Each number is 50 + 15 x the weight over its row's rms, rounded and kept within 0 to 99. Layers, rows and columns count from 0. The size before them is the row's rms in percent of the matrix's.

# layer 5 MLP down (transposed), 1024x256, rms 0.0603, rows 429-483, columns 0-63
101:59 29 52 44 49 64 58 32 74 50 32 62 36 70 72 48 51 30 52 29 51 47 44 67 33 59 39 51 36 37 56 83 40 40 60 21 58 56 37 20 54 59 48 56 46 50 49 73 63 56 50 78 46 33 26 47 77 60 53 42 64 39 55 54
094:62 27 35 45 26 81 58 58 53 69 80 51 54 55 69 36 59 49 61 51 48 75 49 26 59 60 45 56 28 34 51 44 59 36 43 51 57 20 67 41 52 40 20 44 30 52 76 56 24 45 53 61 52 42 35 32 51 69 75 41 23 38 57 75
103:61 48 44 28 56 45 29 48 54 72 40 58 53 63 42 46 84 57 51 74 41 76 49 57 30 52 60 49 23 52 24 43 39 19 60 46 41 17 36 55 66 56 38 37 32 61 52 65 51 31 42 68 55 27 50 48 51 28 57 51 69 39 61 48
094:52 44 54 52 50 60 68 55 44 58 45 65 73 42 81 43 60 43 46 51 65 74 59 58 51 58 34 62 40 49 69 53 31 53 43 46 49 51 64 52 97 48 57 54 39 32 71 66 63 47 40 78 35 57 55 37 55 62 41 64 58 68 93 76
090:50 35 39 66 41 62 47 61 80 78 66 48 43 28 23 57 57 99 44 32 56 31 47 44 62 34 49 26 42 60 39 79 48 96 53 61 48 42 47 62 59 43 51 43 43 62 37 33 57 44 49 45 44 71 44 46 40 54 36 49 32 39 50 71
095:24 50 55 48 67 36 64 59 50 32 37 64 51 88 52 44 54 55 43 59 42 68 65 60 36 52 51 46 32 57 85 55 72 64 66 59 70 43 31 43 39 56 54 46 46 62 39 78 59 43 21 57 40 58 54 69 54 66 58 74 36 53 52 32
099:44 63 38 71 63 57 50 46 24 43 51 37 40 47 43 38 14 02 39 78 31 61 60 53 60 51 59 57 39 71 63 51 53 29 44 43 65 65 38 27 41 67 54 47 28 28 35 40 53 56 59 58 32 52 54 51 62 37 39 40 62 36 32 50
101:58 26 24 30 80 40 78 65 70 54 60 26 28 43 35 76 44 43 41 34 39 37 34 71 37 58 22 25 36 33 28 35 35 23 59 04 57 55 83 64 67 34 50 60 50 41 24 76 28 45 33 48 54 43 39 43 76 49 79 38 29 61 19 49
102:46 58 77 49 37 38 58 42 32 51 50 51 42 23 72 45 65 28 29 58 28 42 67 56 46 60 61 50 43 80 69 55 47 44 56 63 76 28 47 57 49 57 45 39 80 44 50 56 45 52 66 56 49 56 52 32 44 29 46 60 61 32 57 44
101:51 46 43 58 42 26 54 53 27 41 59 41 47 59 55 18 52 52 60 40 47 48 64 61 51 46 55 36 61 71 49 67 64 34 39 46 48 65 46 82 31 51 99 32 54 51 44 74 37 44 70 56 63 64 61 48 51 45 53 48 48 64 24 44
099:26 45 64 43 59 69 62 53 46 37 47 62 38 45 58 55 24 44 45 72 55 51 67 60 34 57 31 37 61 39 50 79 63 64 52 17 23 41 57 19 51 62 74 72 40 59 36 69 34 58 58 59 27 58 41 43 61 73 48 35 79 62 26 25
102:59 32 61 39 42 60 45 43 65 85 40 42 67 42 68 43 27 26 51 78 46 35 29 70 51 50 57 59 38 42 38 21 55 29 39 28 51 59 52 62 45 43 52 57 51 43 72 50 30 74 50 41 60 54 56 37 45 43 45 65 51 59 65 55
105:61 72 65 68 25 38 60 58 55 79 46 53 45 45 65 32 37 45 64 65 62 27 30 66 49 36 52 42 37 69 73 33 91 42 39 76 52 56 34 47 55 63 53 45 44 79 40 60 12 64 31 68 46 51 51 45 45 42 49 41 62 51 59 46
096:59 37 48 17 69 52 42 48 62 34 53 74 78 49 25 57 42 40 44 53 34 43 74 19 82 49 54 43 29 37 48 74 41 26 61 46 54 43 63 65 41 49 65 79 41 57 49 57 31 58 99 53 35 66 38 37 55 74 28 74 67 44 55 54
096:61 65 53 27 49 44 31 45 69 63 52 49 43 61 57 67 50 25 68 42 37 37 51 52 75 38 58 54 62 47 44 38 27 78 49 52 68 60 67 07 37 34 42 57 54 32 49 77 24 42 42 55 69 18 54 42 76 40 53 43 17 65 59 45
104:48 42 34 32 75 36 56 33 46 63 50 52 43 54 66 41 55 92 76 18 39 42 35 53 68 30 45 57 55 47 57 54 44 46 72 65 42 54 72 47 28 39 52 74 65 48 65 40 49 55 67 44 62 49 10 64 85 51 45 52 69 58 55 64
105:65 64 62 51 33 56 60 23 19 60 16 32 72 63 49 61 30 37 61 69 53 49 59 60 72 55 68 55 56 76 39 47 92 53 46 52 53 39 33 41 52 61 47 69 43 28 37 29 32 37 33 59 73 43 51 67 81 41 53 43 60 57 46 73
104:54 36 52 40 38 37 53 52 62 63 40 25 65 90 32 44 40 43 62 36 72 55 59 43 35 63 35 50 49 53 45 54 60 56 16 49 16 39 45 61 61 33 54 43 37 52 41 62 21 56 45 74 25 32 50 54 39 56 42 16 65 58 70 51
097:39 52 44 41 65 75 87 54 63 55 45 48 34 47 40 63 50 24 61 41 26 51 74 69 65 71 56 55 57 40 35 51 54 37 60 46 65 56 63 66 59 31 67 40 46 39 37 52 55 80 50 73 09 50 60 35 18 63 64 38 54 59 60 56
103:73 43 45 36 56 50 30 39 16 37 30 46 66 37 59 70 40 60 69 26 54 43 77 43 53 35 44 44 55 47 58 42 39 53 45 39 34 71 51 56 68 64 12 53 43 66 49 73 25 38 05 29 11 64 90 66 68 56 68 43 57 38 43 52
098:50 51 53 62 65 50 54 32 43 47 18 57 29 41 41 33 61 49 27 32 46 42 67 54 33 60 72 31 44 47 32 56 28 52 43 34 58 20 51 72 43 83 65 25 52 47 45 49 47 45 74 41 45 67 70 29 41 37 73 66 70 55 45 49
101:45 45 29 87 37 54 57 48 62 48 57 47 72 66 45 46 53 44 67 31 42 29 36 73 60 26 56 48 52 84 28 46 63 73 37 53 40 37 49 74 80 39 57 64 35 47 85 56 53 53 39 35 43 63 64 65 45 43 60 48 45 53 29 75
106:68 70 05 37 41 79 44 45 45 62 38 44 50 65 57 48 65 52 62 52 65 48 41 33 37 28 40 58 45 57 33 64 57 50 41 47 73 50 24 65 75 32 24 49 27 48 65 41 49 34 74 36 77 23 56 27 59 27 56 64 49 08 46 28
097:40 30 57 58 61 51 55 54 58 79 53 21 56 36 61 47 42 32 37 63 53 83 75 35 48 45 38 40 76 51 27 46 22 50 40 37 52 48 49 75 34 38 33 59 46 72 52 66 69 22 40 53 48 35 55 64 55 66 44 59 66 59 06 61
102:54 85 57 53 49 40 31 79 46 43 43 82 62 20 64 50 76 40 54 40 50 56 54 38 22 62 25 49 64 51 43 62 51 39 53 59 44 50 53 65 45 31 42 63 55 54 65 53 41 43 64 64 55 25 22 53 36 63 65 55 58 48 50 48
103:39 36 69 70 47 32 57 53 50 63 43 48 62 59 38 53 64 36 43 61 72 73 46 43 51 46 32 24 37 56 47 53 25 48 52 71 57 61 49 57 39 60 28 64 34 40 49 31 64 55 56 49 18 65 50 50 72 38 60 37 48 48 47 44
102:32 51 51 66 61 32 49 56 32 47 58 54 42 63 69 50 49 32 38 52 48 64 57 17 70 53 92 56 44 42 20 55 37 64 67 55 30 47 62 32 57 49 52 42 29 31 69 53 73 47 30 50 57 30 32 77 58 39 63 33 44 77 76 45
100:78 64 83 52 56 55 53 43 43 65 52 39 69 53 47 50 69 46 32 55 61 53 36 80 63 36 89 56 56 54 28 81 76 52 32 58 32 46 54 52 29 64 64 55 45 39 58 52 62 48 27 59 57 46 39 31 56 30 26 68 36 86 72 51
098:78 35 40 27 42 50 45 61 71 58 63 42 41 34 68 58 72 47 35 79 09 50 65 53 43 32 77 61 46 57 53 61 63 60 67 67 69 34 86 44 81 50 63 60 38 29 37 75 43 54 31 39 33 25 35 64 39 46 75 64 54 68 49 42
099:39 40 28 70 63 65 42 70 66 48 29 43 37 36 45 46 50 43 57 52 65 63 45 59 50 32 38 48 42 70 20 59 42 44 43 37 54 39 78 39 38 65 58 69 34 50 51 65 68 48 56 46 65 85 37 67 57 55 36 51 67 58 42 48
103:56 43 54 77 62 58 60 68 62 48 43 28 83 43 53 55 65 25 45 49 61 37 41 57 35 52 66 49 66 57 19 47 44 66 40 20 54 47 79 29 43 67 44 73 35 55 47 27 71 83 90 36 73 66 55 55 38 52 52 73 45 60 38 46
109:44 73 67 47 43 37 38 36 60 36 54 51 60 53 72 30 32 52 58 66 72 44 12 62 52 37 61 44 46 46 40 51 37 52 41 72 55 62 52 66 68 52 70 57 51 53 62 69 24 99 40 50 55 31 43 36 67 64 29 45 25 50 40 55
088:56 56 60 53 58 42 20 57 62 47 27 68 50 56 60 35 45 35 60 63 35 27 59 46 48 22 46 29 36 58 44 54 21 78 24 48 55 48 73 57 54 50 38 76 32 25 56 59 56 71 34 58 07 36 56 54 65 43 45 56 50 66 55 51
101:64 44 33 37 44 60 78 46 44 50 72 26 49 44 52 28 31 30 58 22 28 45 60 39 65 63 42 49 48 35 35 52 30 29 66 67 43 53 50 44 41 43 55 41 35 30 64 56 31 39 53 59 55 57 77 43 58 46 53 30 35 55 71 46
102:62 44 44 67 52 50 51 43 13 43 63 48 29 36 40 43 74 43 74 67 50 27 54 57 81 43 50 54 61 57 57 68 78 66 60 47 27 49 50 75 52 35 52 69 72 36 34 39 19 34 53 37 44 39 34 38 30 69 71 66 88 35 52 34
100:66 67 43 45 55 40 60 61 32 64 49 49 51 55 81 53 33 68 26 40 20 45 42 42 78 58 40 61 75 37 43 62 62 66 53 58 40 46 61 68 33 34 31 67 47 46 82 47 60 37 60 33 53 18 52 41 61 51 64 41 39 58 44 39
097:56 29 55 64 56 67 40 54 72 71 59 76 16 47 49 60 50 59 54 46 39 58 42 46 79 47 20 58 34 31 44 41 34 52 58 78 55 13 47 37 46 69 63 64 35 48 47 53 62 36 71 44 58 41 74 52 51 64 29 69 53 67 57 65
092:55 75 41 68 58 65 59 61 32 42 44 47 74 61 97 56 33 55 33 66 39 50 23 71 56 73 52 44 23 61 52 60 43 62 46 54 50 10 52 70 54 47 49 30 53 55 63 19 72 65 59 57 50 39 65 67 51 43 46 72 29 62 64 26
106:79 58 55 55 49 52 67 50 53 52 39 24 38 22 54 31 64 38 50 78 60 32 61 62 73 40 68 32 69 36 57 17 47 77 36 45 34 20 80 30 58 43 35 43 51 60 37 50 37 46 45 39 44 38 63 45 64 28 54 62 70 50 53 56
100:67 33 45 42 47 51 62 11 54 45 44 40 21 47 92 60 66 37 44 55 42 32 41 51 33 49 41 57 51 64 28 36 57 63 42 55 62 62 55 72 47 54 53 61 43 46 51 64 55 51 55 59 51 64 35 40 50 48 48 28 57 30 42 29
095:46 81 66 75 56 58 75 26 32 55 53 47 44 28 69 72 54 66 56 45 21 38 39 58 35 91 20 37 48 26 67 60 33 50 43 48 53 41 61 25 68 43 36 80 44 34 44 75 61 42 32 19 26 63 28 60 51 61 46 52 64 41 31 51
097:79 48 49 62 70 59 68 57 49 62 59 65 72 49 67 69 64 25 74 51 33 54 48 40 82 58 40 45 62 50 51 48 44 59 54 61 33 58 36 36 40 79 63 31 53 57 56 56 41 71 34 50 47 47 22 61 44 59 54 63 46 49 61 22
092:60 54 67 37 44 51 39 64 42 48 51 43 70 51 63 51 38 60 38 36 61 25 86 36 56 50 78 47 53 31 61 57 41 66 37 42 36 47 54 42 15 76 43 80 64 42 41 63 45 42 64 56 47 41 50 51 35 36 60 58 51 32 51 42
098:57 37 63 60 45 31 52 33 67 50 52 45 32 61 24 36 43 29 66 58 57 43 64 67 58 21 33 22 52 49 65 69 77 47 49 10 44 50 61 62 59 46 59 33 55 41 35 56 56 50 47 50 30 48 57 58 49 59 58 42 44 75 17 74
099:70 57 68 50 54 57 37 50 40 51 43 49 42 42 55 50 75 67 66 71 46 48 53 52 74 64 55 56 76 78 69 70 35 39 36 48 38 33 54 71 43 47 68 52 62 18 43 44 58 34 41 50 52 58 60 48 74 64 39 54 52 59 29 67
108:25 67 58 62 34 79 66 61 49 36 58 40 61 45 45 42 56 54 29 39 40 49 63 64 52 69 67 67 40 87 49 71 40 49 37 43 33 65 39 53 36 25 45 54 42 55 31 53 42 61 51 18 30 69 39 56 33 59 50 39 53 15 23 60
092:28 57 54 45 21 55 45 42 55 55 41 45 52 31 55 53 58 28 41 59 57 48 54 62 56 50 43 34 53 36 41 64 36 41 50 42 57 61 50 39 55 65 76 61 41 64 40 57 59 69 41 37 43 72 60 50 71 58 49 60 36 51 53 54
102:30 27 69 67 38 37 64 66 23 56 48 40 76 62 40 53 46 58 48 32 47 58 45 73 64 45 44 46 66 53 34 52 53 41 56 27 23 74 42 62 47 49 54 59 88 67 37 68 54 42 52 49 45 51 55 51 81 55 43 51 44 58 57 31
099:53 23 42 76 44 17 47 54 42 49 60 46 34 47 66 62 59 31 51 27 67 49 62 61 65 37 77 67 31 58 37 65 49 71 70 09 50 73 63 65 67 48 15 40 63 55 47 42 78 41 56 48 52 43 40 77 56 60 52 48 51 44 37 52
097:50 64 41 52 67 40 49 63 56 79 51 68 53 72 52 57 47 56 38 59 34 52 70 64 49 45 39 36 32 39 81 53 55 51 52 67 32 50 60 66 36 46 57 52 55 58 63 71 24 46 38 37 81 38 38 64 59 45 71 41 56 58 47 39
099:46 62 63 15 39 37 20 51 61 68 58 61 41 56 33 34 39 55 53 52 45 51 60 30 33 46 59 32 32 61 25 57 69 40 72 49 32 71 55 63 26 40 56 53 31 53 55 60 47 52 72 52 92 46 57 53 52 32 37 30 67 38 68 28
097:56 46 43 31 44 40 44 39 39 46 26 35 42 87 66 45 64 69 69 81 40 53 46 45 44 54 24 70 57 60 39 37 26 63 60 46 45 68 33 40 22 75 37 32 59 40 31 51 74 62 41 54 49 58 80 51 51 57 60 58 63 57 19 31
090:57 68 63 64 38 32 52 56 38 64 19 61 57 59 65 52 77 32 44 57 43 38 67 70 76 65 23 47 72 59 47 54 48 24 64 29 49 82 59 13 59 54 40 50 41 48 64 57 65 73 43 48 67 42 64 25 61 51 58 40 68 34 48 62
099:52 58 34 55 53 64 60 60 46 41 40 75 42 45 63 54 00 30 31 32 62 48 55 50 55 28 40 33 62 65 74 55 58 60 40 61 37 40 41 53 40 86 64 51 36 44 43 43 84 71 51 34 59 24 44 47 59 34 46 52 30 64 37 41
095:50 45 37 39 74 43 25 69 54 44 45 38 57 71 46 38 56 41 46 61 48 20 52 58 63 38 53 71 38 46 24 64 69 49 42 43 36 50 59 62 81 69 44 30 53 33 75 51 87 36 39 72 39 11 53 49 40 24 62 43 63 67 35 45
# layer 5 MLP up, 1024x256, rms 0.124, rows 430-483, columns 0-63
099:43 73 47 19 69 51 67 50 34 56 44 41 72 56 69 57 20 61 55 42 66 51 30 42 43 60 48 57 49 42 67 47 49 63 46 68 68 28 64 66 28 64 43 25 45 56 79 68 29 44 51 21 46 58 40 46 52 50 38 52 56 49 57 55
107:35 62 68 47 79 40 54 66 41 40 41 59 52 37 54 33 48 47 39 45 60 49 47 52 27 57 52 52 50 56 56 56 39 29 42 55 47 63 35 17 35 39 59 50 43 58 53 57 68 39 63 82 47 52 27 31 70 62 38 25 46 18 52 63
095:44 54 46 63 55 30 62 46 77 50 57 76 48 57 41 38 51 54 56 80 48 71 46 52 56 61 61 52 51 52 55 69 25 51 37 46 46 31 49 31 41 44 69 48 99 53 74 39 21 46 17 20 56 34 29 66 49 25 36 47 75 76 35 31
092:66 38 73 55 34 71 45 70 60 35 42 70 70 67 47 55 54 46 35 47 64 66 46 27 56 58 50 60 58 35 51 52 50 31 55 59 28 55 44 30 45 85 52 64 74 02 60 36 50 52 92 67 48 41 64 53 32 48 51 61 40 70 27 57
098:52 65 59 42 55 74 72 46 48 58 35 31 40 57 49 44 39 74 54 33 58 43 48 62 53 30 08 81 55 47 58 33 75 42 70 23 31 38 53 35 37 46 70 56 54 24 43 35 68 58 52 46 51 46 69 47 43 36 26 53 52 61 29 70
104:55 69 66 37 61 76 64 54 39 42 30 29 35 76 42 80 21 39 31 49 52 56 38 44 44 59 67 25 49 47 74 80 66 85 44 70 36 39 60 45 70 40 59 24 22 40 40 51 73 54 44 64 30 38 63 70 67 49 35 41 28 59 35 40
086:64 49 32 52 67 42 40 49 80 38 56 48 41 73 54 63 45 45 57 40 34 57 39 24 75 86 72 54 61 20 65 46 73 52 36 75 80 34 56 17 39 36 13 61 42 55 72 34 56 22 63 44 64 32 62 56 08 65 32 85 69 51 55 41
105:43 54 63 43 61 26 49 45 45 42 32 59 39 30 51 39 50 47 54 64 39 40 36 60 49 60 59 48 46 43 29 56 47 62 31 59 29 46 57 65 39 42 73 34 70 47 35 30 47 82 66 59 65 59 32 54 34 86 52 61 68 40 77 40
103:59 21 38 42 64 63 46 45 45 41 55 41 31 55 34 38 77 51 41 52 68 52 59 61 53 46 54 49 35 54 50 65 58 57 36 34 31 27 27 39 62 45 41 62 49 62 63 76 47 52 45 26 51 70 43 43 31 67 52 29 44 66 60 49
092:68 49 44 49 98 45 54 52 59 46 68 45 57 69 50 45 36 56 71 59 72 49 72 35 44 42 54 68 51 44 45 44 58 56 49 59 67 29 39 35 50 37 53 31 62 74 53 34 36 45 64 68 32 50 45 32 64 35 17 66 52 23 75 62
097:40 64 48 75 54 59 29 14 40 35 13 29 54 44 54 45 55 64 54 77 51 45 86 43 52 49 57 55 61 33 26 73 41 61 68 65 33 61 53 47 47 67 34 35 38 49 38 50 36 35 28 48 34 47 61 73 55 49 52 56 70 70 45 49
108:56 74 27 82 54 56 28 36 38 75 36 54 55 42 56 48 55 54 66 45 35 50 70 44 52 57 55 37 60 60 71 51 63 43 51 56 34 23 62 50 54 37 53 60 37 45 39 37 57 48 49 22 50 49 26 65 50 44 76 62 56 28 37 33
096:67 35 49 64 53 69 42 50 57 63 34 48 60 49 57 64 49 34 26 39 57 51 38 73 57 63 58 43 49 32 43 42 46 41 39 30 64 38 47 51 63 57 70 56 57 34 63 52 68 52 45 64 57 27 70 66 59 48 58 31 50 23 65 73
094:52 52 47 35 65 61 38 32 59 65 40 36 43 58 50 33 48 36 62 48 77 53 48 40 73 35 74 28 45 33 39 54 37 50 45 46 40 23 48 67 29 37 63 27 53 44 36 34 60 73 36 59 74 63 71 31 49 80 74 36 59 49 22 57
102:39 40 76 75 52 55 58 40 67 77 20 59 42 58 62 15 57 29 40 47 21 42 26 35 44 72 44 45 85 25 37 62 79 56 32 33 66 67 46 48 35 31 63 41 39 38 57 33 63 47 34 55 51 54 66 63 46 49 44 49 52 53 52 32
103:68 30 60 38 33 42 25 30 28 48 35 51 68 62 49 47 37 55 73 57 42 49 73 28 40 18 39 56 43 61 54 39 64 61 68 53 47 47 63 30 68 66 20 20 62 65 57 53 57 34 49 37 24 18 63 35 75 39 23 54 55 56 45 66
105:46 30 40 37 67 39 44 41 70 15 33 57 51 57 19 65 49 24 68 67 68 42 42 39 40 31 41 75 52 43 63 56 47 63 49 82 55 57 53 45 60 75 64 52 45 45 52 53 42 44 59 57 51 35 37 44 41 37 66 36 46 31 45 61
105:03 46 45 35 40 58 59 88 68 51 70 23 54 65 43 31 57 38 44 57 26 69 46 70 42 58 38 64 43 73 62 50 64 38 40 55 53 62 49 62 38 54 46 41 38 54 45 70 58 44 31 31 56 37 38 54 40 62 37 41 54 56 36 42
100:29 34 48 40 42 52 64 63 61 43 62 49 61 38 31 36 53 43 53 60 68 57 32 47 48 51 32 17 44 78 36 75 19 41 60 40 52 52 58 50 48 43 61 69 37 48 35 61 63 52 46 47 38 49 33 71 23 71 37 61 33 15 41 74
104:53 36 30 36 69 42 45 42 65 15 25 55 20 46 45 56 54 44 69 47 65 77 31 46 53 27 26 47 67 21 68 45 37 70 42 56 69 44 48 41 40 32 51 42 30 55 39 41 39 48 53 45 62 55 61 43 34 68 87 59 66 63 39 56
105:44 39 37 73 47 41 54 82 61 70 26 21 59 63 51 80 67 29 39 52 85 53 64 53 42 48 49 43 34 64 51 60 67 72 72 25 51 38 56 54 55 80 26 55 52 42 27 24 54 67 49 48 55 56 52 56 62 37 41 44 61 26 39 64
108:50 44 24 47 60 39 25 50 64 56 47 19 25 41 51 58 42 82 62 38 27 50 61 24 58 53 56 68 24 74 61 69 39 53 54 73 39 44 21 73 49 41 56 24 58 48 64 61 53 45 30 74 65 51 58 61 48 66 49 40 47 63 47 59
096:94 34 43 48 93 45 60 36 53 57 47 83 46 51 75 38 41 63 74 67 60 39 56 39 31 38 69 51 24 38 64 54 63 49 54 62 69 66 62 31 54 56 68 24 64 65 50 39 71 49 49 48 43 44 40 43 32 27 77 58 45 47 68 58
105:56 58 59 80 41 38 59 65 39 48 21 41 41 55 30 44 47 41 41 62 44 41 71 56 43 53 46 44 57 33 56 15 80 14 65 48 50 40 51 47 67 42 51 25 33 47 42 21 64 64 32 68 63 43 60 58 50 67 46 82 32 29 34 40
098:33 37 83 41 60 48 28 64 40 36 34 18 56 45 51 36 46 48 53 49 63 76 29 59 50 59 44 47 43 79 68 49 71 57 45 72 55 44 52 52 60 54 57 56 67 54 57 29 70 58 49 57 10 41 68 51 28 39 40 52 39 44 45 37
105:46 47 61 32 59 47 59 57 53 44 50 42 41 45 43 63 91 52 46 31 41 51 63 59 37 36 49 57 54 38 54 33 56 69 35 60 59 53 43 33 45 50 77 38 48 54 50 51 78 54 40 61 69 54 58 29 67 84 49 42 28 64 26 56
098:69 57 20 44 38 43 34 31 66 53 45 52 66 63 41 56 50 57 39 30 69 58 18 32 54 60 30 43 43 58 51 41 32 78 71 59 54 67 39 45 58 38 50 20 46 47 90 43 64 45 47 47 51 39 38 63 33 31 39 60 80 42 35 78
104:56 50 40 47 44 67 58 38 45 32 50 55 69 67 39 48 52 64 44 50 50 52 34 25 31 34 34 65 44 62 48 50 44 43 47 73 41 66 48 48 53 41 19 48 70 67 35 20 30 29 62 34 62 82 36 46 50 42 31 20 47 66 28 49
102:43 61 68 65 45 43 48 48 58 14 60 53 80 68 54 51 69 55 72 68 49 82 66 63 45 56 16 59 62 54 50 65 57 59 44 21 73 51 42 61 48 43 47 40 68 45 70 33 50 51 62 43 64 60 18 64 51 24 55 48 56 29 27 39
104:60 33 50 08 25 60 59 56 35 23 30 49 56 53 35 64 29 68 45 67 42 47 44 44 51 68 47 46 09 39 40 27 43 58 48 50 43 67 57 33 67 72 62 31 58 45 09 50 50 25 41 29 38 47 77 49 46 55 67 59 39 45 51 35
118:16 61 68 54 44 34 39 45 41 73 63 60 44 69 53 42 55 73 57 38 46 31 68 59 44 35 46 57 69 58 61 60 51 33 22 67 27 47 33 37 51 40 37 59 48 55 52 61 57 47 40 59 27 62 40 41 53 44 50 21 50 51 47 82
083:35 48 39 41 62 46 63 62 66 56 22 40 56 74 60 36 42 42 57 24 45 66 62 69 46 65 73 71 31 62 50 67 53 24 53 70 54 30 57 63 39 43 41 28 26 56 68 58 62 27 45 45 51 20 56 48 35 63 21 49 40 57 73 60
106:41 40 80 61 40 45 50 22 76 72 43 51 52 74 34 52 65 70 74 19 39 43 48 84 57 53 58 36 66 43 27 81 58 64 51 68 63 45 81 72 18 46 57 43 35 61 55 70 66 37 29 53 42 57 46 37 46 34 50 59 41 82 64 34
098:41 54 64 44 40 64 54 61 85 42 25 43 70 68 35 49 35 38 33 61 74 57 28 59 33 41 50 61 65 68 39 58 48 51 25 55 32 67 44 33 50 64 59 72 50 47 76 55 41 51 38 72 45 58 60 75 32 64 73 45 56 30 46 47
100:39 56 51 64 51 57 50 44 49 49 65 46 51 67 69 73 40 63 78 69 43 48 44 32 32 85 50 21 43 53 73 45 56 42 55 73 60 47 65 83 43 61 38 60 91 25 86 37 69 53 70 74 33 50 47 48 45 37 63 73 44 82 67 34
092:51 40 49 42 58 48 50 53 23 73 60 20 55 27 32 42 46 78 19 72 61 58 65 53 34 60 49 56 56 53 58 68 42 72 37 46 36 75 12 52 33 31 42 40 74 51 47 38 40 52 48 45 61 41 44 68 41 24 41 62 35 18 39 48
089:16 27 50 57 71 32 41 36 50 21 19 37 55 52 87 64 27 71 63 60 24 69 24 15 51 62 58 29 70 49 45 49 49 49 79 59 53 25 43 71 46 31 51 55 42 68 60 66 78 65 79 52 55 43 33 56 23 52 62 59 41 53 45 74
106:59 42 23 36 55 70 45 74 73 78 46 31 31 32 38 58 45 46 40 64 58 35 29 51 32 38 49 65 53 64 43 48 41 36 79 43 47 53 21 36 39 28 47 57 44 58 49 40 77 53 42 73 51 67 55 56 40 41 56 59 48 52 48 78
098:44 60 46 40 41 49 67 33 38 43 59 66 52 63 35 87 29 54 23 10 20 34 62 41 43 82 47 44 35 48 35 70 41 64 58 56 38 48 30 39 52 94 74 51 49 48 57 34 49 56 27 60 62 41 60 70 74 72 53 53 58 43 40 50
092:48 59 47 61 59 32 32 67 22 53 48 48 29 36 24 53 68 43 52 47 82 49 53 48 49 36 69 33 54 59 68 35 78 56 63 63 47 36 55 69 44 26 31 63 62 48 75 54 35 50 51 57 46 62 52 59 59 66 49 51 69 38 33 62
098:51 48 68 49 46 38 45 40 35 44 45 56 38 46 70 49 28 51 44 46 47 69 82 47 62 80 55 61 72 39 51 49 57 51 59 44 35 56 47 63 45 30 54 46 44 50 72 18 64 61 28 61 69 18 40 57 36 38 69 76 41 73 45 37
088:65 30 58 33 35 45 64 35 24 59 40 58 38 49 41 51 59 39 55 48 56 49 46 39 47 42 34 50 33 67 47 32 39 28 59 44 49 32 39 38 61 62 63 56 38 58 51 50 44 41 61 47 60 67 51 41 48 63 64 17 62 76 65 56
098:24 58 38 54 70 70 81 45 47 34 27 77 70 65 46 59 40 49 68 31 57 63 70 27 76 57 65 69 46 51 46 66 52 66 54 76 53 41 61 43 59 69 42 58 67 62 52 84 44 53 66 62 66 48 69 56 78 18 65 57 60 48 57 40
101:48 47 46 83 81 21 58 58 59 65 65 44 53 49 25 61 58 55 80 37 37 74 66 34 72 57 44 24 50 54 40 70 43 58 40 38 52 36 44 95 54 66 31 45 48 61 73 44 33 43 48 52 49 89 34 62 53 52 38 47 55 41 32 44
109:33 73 52 47 39 35 55 42 27 58 54 29 66 34 53 50 35 61 52 32 53 32 49 45 45 34 68 82 64 68 51 46 61 52 16 60 38 56 83 17 31 36 72 63 62 49 44 62 55 57 48 23 48 58 44 90 53 71 31 55 54 70 44 52
090:55 21 44 41 66 16 40 45 47 25 75 74 52 66 53 47 56 27 51 28 49 56 38 40 27 33 54 32 33 52 36 39 49 36 56 46 45 54 28 66 49 41 95 31 57 32 58 50 59 41 42 65 40 21 73 55 65 59 60 45 59 74 57 33
101:31 69 53 42 58 50 58 17 65 45 55 85 37 60 59 59 48 45 67 24 34 38 22 42 54 51 41 57 44 22 35 27 64 53 49 51 39 46 27 54 60 41 44 23 38 57 45 43 51 41 78 46 76 33 60 69 61 60 71 44 62 25 08 45
101:52 59 55 29 30 72 44 61 55 45 55 38 79 28 87 45 68 66 60 49 44 78 47 61 31 64 48 52 25 76 46 43 52 24 48 27 56 46 34 79 34 66 48 51 49 53 38 65 42 12 69 77 47 71 50 51 49 59 59 46 46 34 39 89
099:55 49 39 23 49 37 64 47 64 51 47 39 43 36 36 41 05 73 35 42 71 57 49 57 77 43 57 31 54 60 33 48 36 35 20 49 39 53 87 52 72 19 66 41 64 71 33 57 54 59 63 73 62 31 39 29 38 54 34 43 46 39 60 72
102:75 69 20 22 46 29 41 34 84 36 52 45 69 26 43 38 56 22 55 36 39 44 36 51 49 75 63 55 29 47 50 50 52 67 64 47 41 38 23 57 65 81 72 32 60 32 47 34 72 32 40 55 54 44 44 83 31 60 39 52 43 62 63 49
096:43 53 43 50 69 40 41 65 51 49 64 26 40 51 38 43 52 44 82 33 63 44 31 65 33 40 61 45 37 28 53 30 68 37 52 38 52 47 15 69 49 54 57 31 57 45 72 49 44 39 58 66 36 53 41 31 83 42 42 33 41 30 50 58
090:71 40 49 54 23 34 60 48 44 78 39 30 56 29 39 65 32 44 54 69 32 50 42 29 63 46 67 37 49 42 76 36 54 47 46 27 56 55 51 31 73 24 48 84 35 47 24 52 32 51 46 90 68 31 46 32 42 60 60 46 73 54 32 80
100:47 56 49 33 43 51 32 71 43 57 40 58 84 54 93 48 62 57 38 55 38 38 35 15 54 41 56 20 43 45 78 44 66 35 46 36 47 47 71 60 34 54 48 32 63 65 32 65 26 60 35 46 61 57 64 67 56 72 43 33 30 31 63 89
099:57 22 41 55 56 31 49 55 36 49 67 58 66 35 15 51 47 58 43 38 43 52 42 71 41 28 63 77 68 44 39 61 74 63 54 30 58 49 79 68 39 37 66 43 69 50 36 27 54 59 59 66 61 57 19 46 47 55 40 38 46 51 53 64